From a checkpoint of a small transformer trained on Wikipedia: width 64, 1.22M parameters.
Each number is 128 + 24 x the weight over its row's rms, rounded and kept within 0 to 255. Layers, rows and columns count from 0. Numbers have three digits each. The size before them is the row's rms in percent of the matrix's.

# layer 5 attention query, 64x64, rms 0.114, rows 0-21, columns 0-63
125:102175074124176152136111153117094151094118138100156140145153110119121129085120144097142148115093140115109111153107114133116165119134155144140112153128105089166147141131164127067136104126130141
095:095103152110166152064133111158161146175122135151116142111121168131125128161140107155119126131126095100160169091160159144117129160113137089119089132122118151079127117163129114133146142134127130
112:121078166106079122107134108145151107150143120139124107109122148115120139170139123163088104150163109126157152088181139129130086165124124093118132110128131168075113105140102131148115149122120119
102:120125134130113151077139137130190114173146147142143113147119122140122140108112103112133133109114088141115145092161179163125122170115126123133144120137139109061133103123065150136135146107124097
102:164127107132144101158104143098128133136151108144132103130106141114150134170166137084109157155126161120152149132132140106128127114134095152180152102115112098134120138063148126175114175108101150
097:147136135113146093155143190102091158092118106168128127125095154136157120145143167120118149137141149128132125145100095107126104147125123166114165101132137138167121148142196102150100125132119157
087:091106138131125152125142115118165141110154122149131141147122111164080143112143086134128133153116109133123142105171156129122138130155114098138115124149088111075125104103096120126198155123126064
095:128163096162168115162131119150085148143134112080125164107160151148150097165136129114131144104124105135105131140125137106103090147107160124127120130075157162143104161141140094133124095172122141
105:135169136133137154113124109128097135145150134108099187085167143129120123125074122153128087089113083150113145111155117165110145149091152141127108083111143137104141135158109121101149112162135129
150:150127129122131163068148138187140127143111155105180165118151136137093110126127148142108106125132087107144138075107145167109115106100174139100110163156119122122152131128124155096130119143121125
090:090115129130142151129149108158090190164094129136166111180135097116096138109134133159112120140119162150105158066092151124178123101139131114129125112092121109132135136142142124120124148112100127
092:167121094138125120142165083134098126085139123136108085118095159126120136134179124148159161140124165103103144138103097154126134206128116150115156129127125147105134103103139150097118107118132137
087:123073144103149142087164084074160100126121142142186116150107121096111147143161175170161129118132122153133120095112139120121132120130117125127106126124120144145127147119150128096172119084133117
097:144131170148106090127096103127167097128097133130122127100126184166141133185130105159116118117173142132135148098155133104106091141131125144096133125109128163118095112142155121158101099109089136
093:170139097115082104166117166149110125112102132120165136139130106097111133121185119122143135139128127148060098136155150129096103113078126121149157130136137114129140141114184138098125151106131108
088:133121160119047118093148172119145129131097102159135142120114141160125136111109163166086120155120082135162160115106111105131112148104113166157166144130113126127146121108130142137140125109107163
102:102134103110094107110150143083125105100116143097130115146150119116081129101144167146145167097133128187101110145119124131118162110170143121101166140187125111148140135125111153113125128087151131
102:101178104133166151129107160109122118101101155124132140156137117137110142113114113100196138115124124097099125157133144138133154136120149125114103151142111101165153111118152158058163096135132103
092:115121146114151152100148074186152137153107174112146148118143151139116115164109088142139115107131108104140132085134157156130107163115164124121088165089118153136131105162114123117139086124116118
104:123130117122120147119094125142124147064111170122094136138118123144085108112099137122187114109133109123090139146163092129138161126146130157129118132143102112112142100127144175089141127134174072
098:104122139129094141086121115165128136113121171109132128150141138124051147092115153136144109149139087138133110095164161149161105147140152150143139146155112133082128097155121150131157160133118094
096:129089138131102130128163116150157104156117118153159161107132134138114125108123090136094111140147094140164136104152129168139090152082116145120110142148142164072132152126100167117124121107096179
# layer 5 attention key, 64x64, rms 0.11, rows 0-20, columns 0-63
110:135170111089122124121098166163120143063147118155126161111146103151125095110091132153099115162132100106154142112102145153146130100113145173106119095112121145143156155107131105129159128157098141
101:147121142156139111125104132081137134129131152154081138099103094117178178171100115098108139141161133131145166141119107105160115152113097176135141114146122123112107134123108113153067136129135154
113:110126139168131129176111129112149102118138150146054091118094135134137146139091109121151116161121163155116113137144121093187111166139125135139145105117125147160088104127111136146099138140169140
099:127161135080136098132126138107109142109142071146146152104124093157163127137086141116122155110151120152122140138084135124072170115134125152099127105130144106146157156140139095125088133127139181
088:109112150128150096142130120130139088135107124119121096152078136133132124147144123145142150128139159185108118113160127075138111114159116126167153079095136152125080117118096077158150157119107135
086:094099132152108176159132108120117072140111177110137109113088123098080112124111115164116132125170162142110111123163156129148110146146081110134138085134126152122100098130136097140130124107150122
105:119191131110144092095141118112082134122177116135151150090108151122108129125143113133134101113114104109112142116103146139090173121135184155125106112136149113114176166171119111108146138130106129
082:104131094163157136135133103167152117137104165127073155161152092130140123152100117145111119105120162141114168120144083150153075125118153164130098092128127133150131134145111124134093139124172140
101:143160105110089141123121091139158119111140133127102144092171129143135146158114129092143106107104087115116142136106113144129180125096144161116105115132126102147184109143128162094100118177169131
056:149104108137148085146111096132117135111129130134125082080123090118117118139159141115111139147070103118141133128131144085129114165113114156098191156111091146103165137083103148116135129147136133
083:122137166126171111173112081107135113110141122123127120128113163058118128144116150179115109110151145136145119106104165165086132083096127110117109157132107125132133121101159152122134160130096135
096:141166148145110131115145172140125162126117117095124157120122133111112111117090111165119127108124108132161131161131115134171107158115130065169103105121152092111155122093092127184141162151136118
093:150150124124155124142114173106099101159133100111138120097196119125114119120146125165145131109136078086112095107126149119120117131125129093077146126101109129096146146145156171162152163132144116
092:096125094084106179065134122161114085146143111132180133165136125145107122127094114153121102141112127114167144130132150159131111148143144150135077107125101160126124126116115127112162159115142102
094:139106150157137142121127123155101130120126117152134124123180134111154060126127117113119158141113105128144087126062088142140141066126110142177168122120153116151114111130163135158130110143115140
102:138067109121101130116136136115120104174148118173145100113092113123100135121166112165134172130107096145151122103130190132171133119134125157086153109143142128131152112115153113094099109147132130
109:115173067083122177115132141157126120107105134089132152160176154137080101097151121132119129123107123132119146113135124174111118134124146102128093110113128115175143140133137138089161109129108107
102:135147129082136149093109159149100179090153096153156168129141100155165139120145123129108120117121097111169124125109094143117124105087167175128144129125097118122149179128118118124132130149093144
098:121149118089133152138116141113129127121146121143128172103118089141137122149116111141099083167117104114148148132138138170184083148129124157060113093139119140151155146098133153106119095164114124
096:126137122087150106105130172154136142128159098140181127121140117154128149110133140076147114152087074119170122112090160140100135122115156142109115158098124103121166184134128120113140124144114137
106:145177120118160100123115141113103169116177116150135169116156144159102113147127106103087092143107155115148151130083122158093131097118150147122114161113126112150163128078151138133105132133099142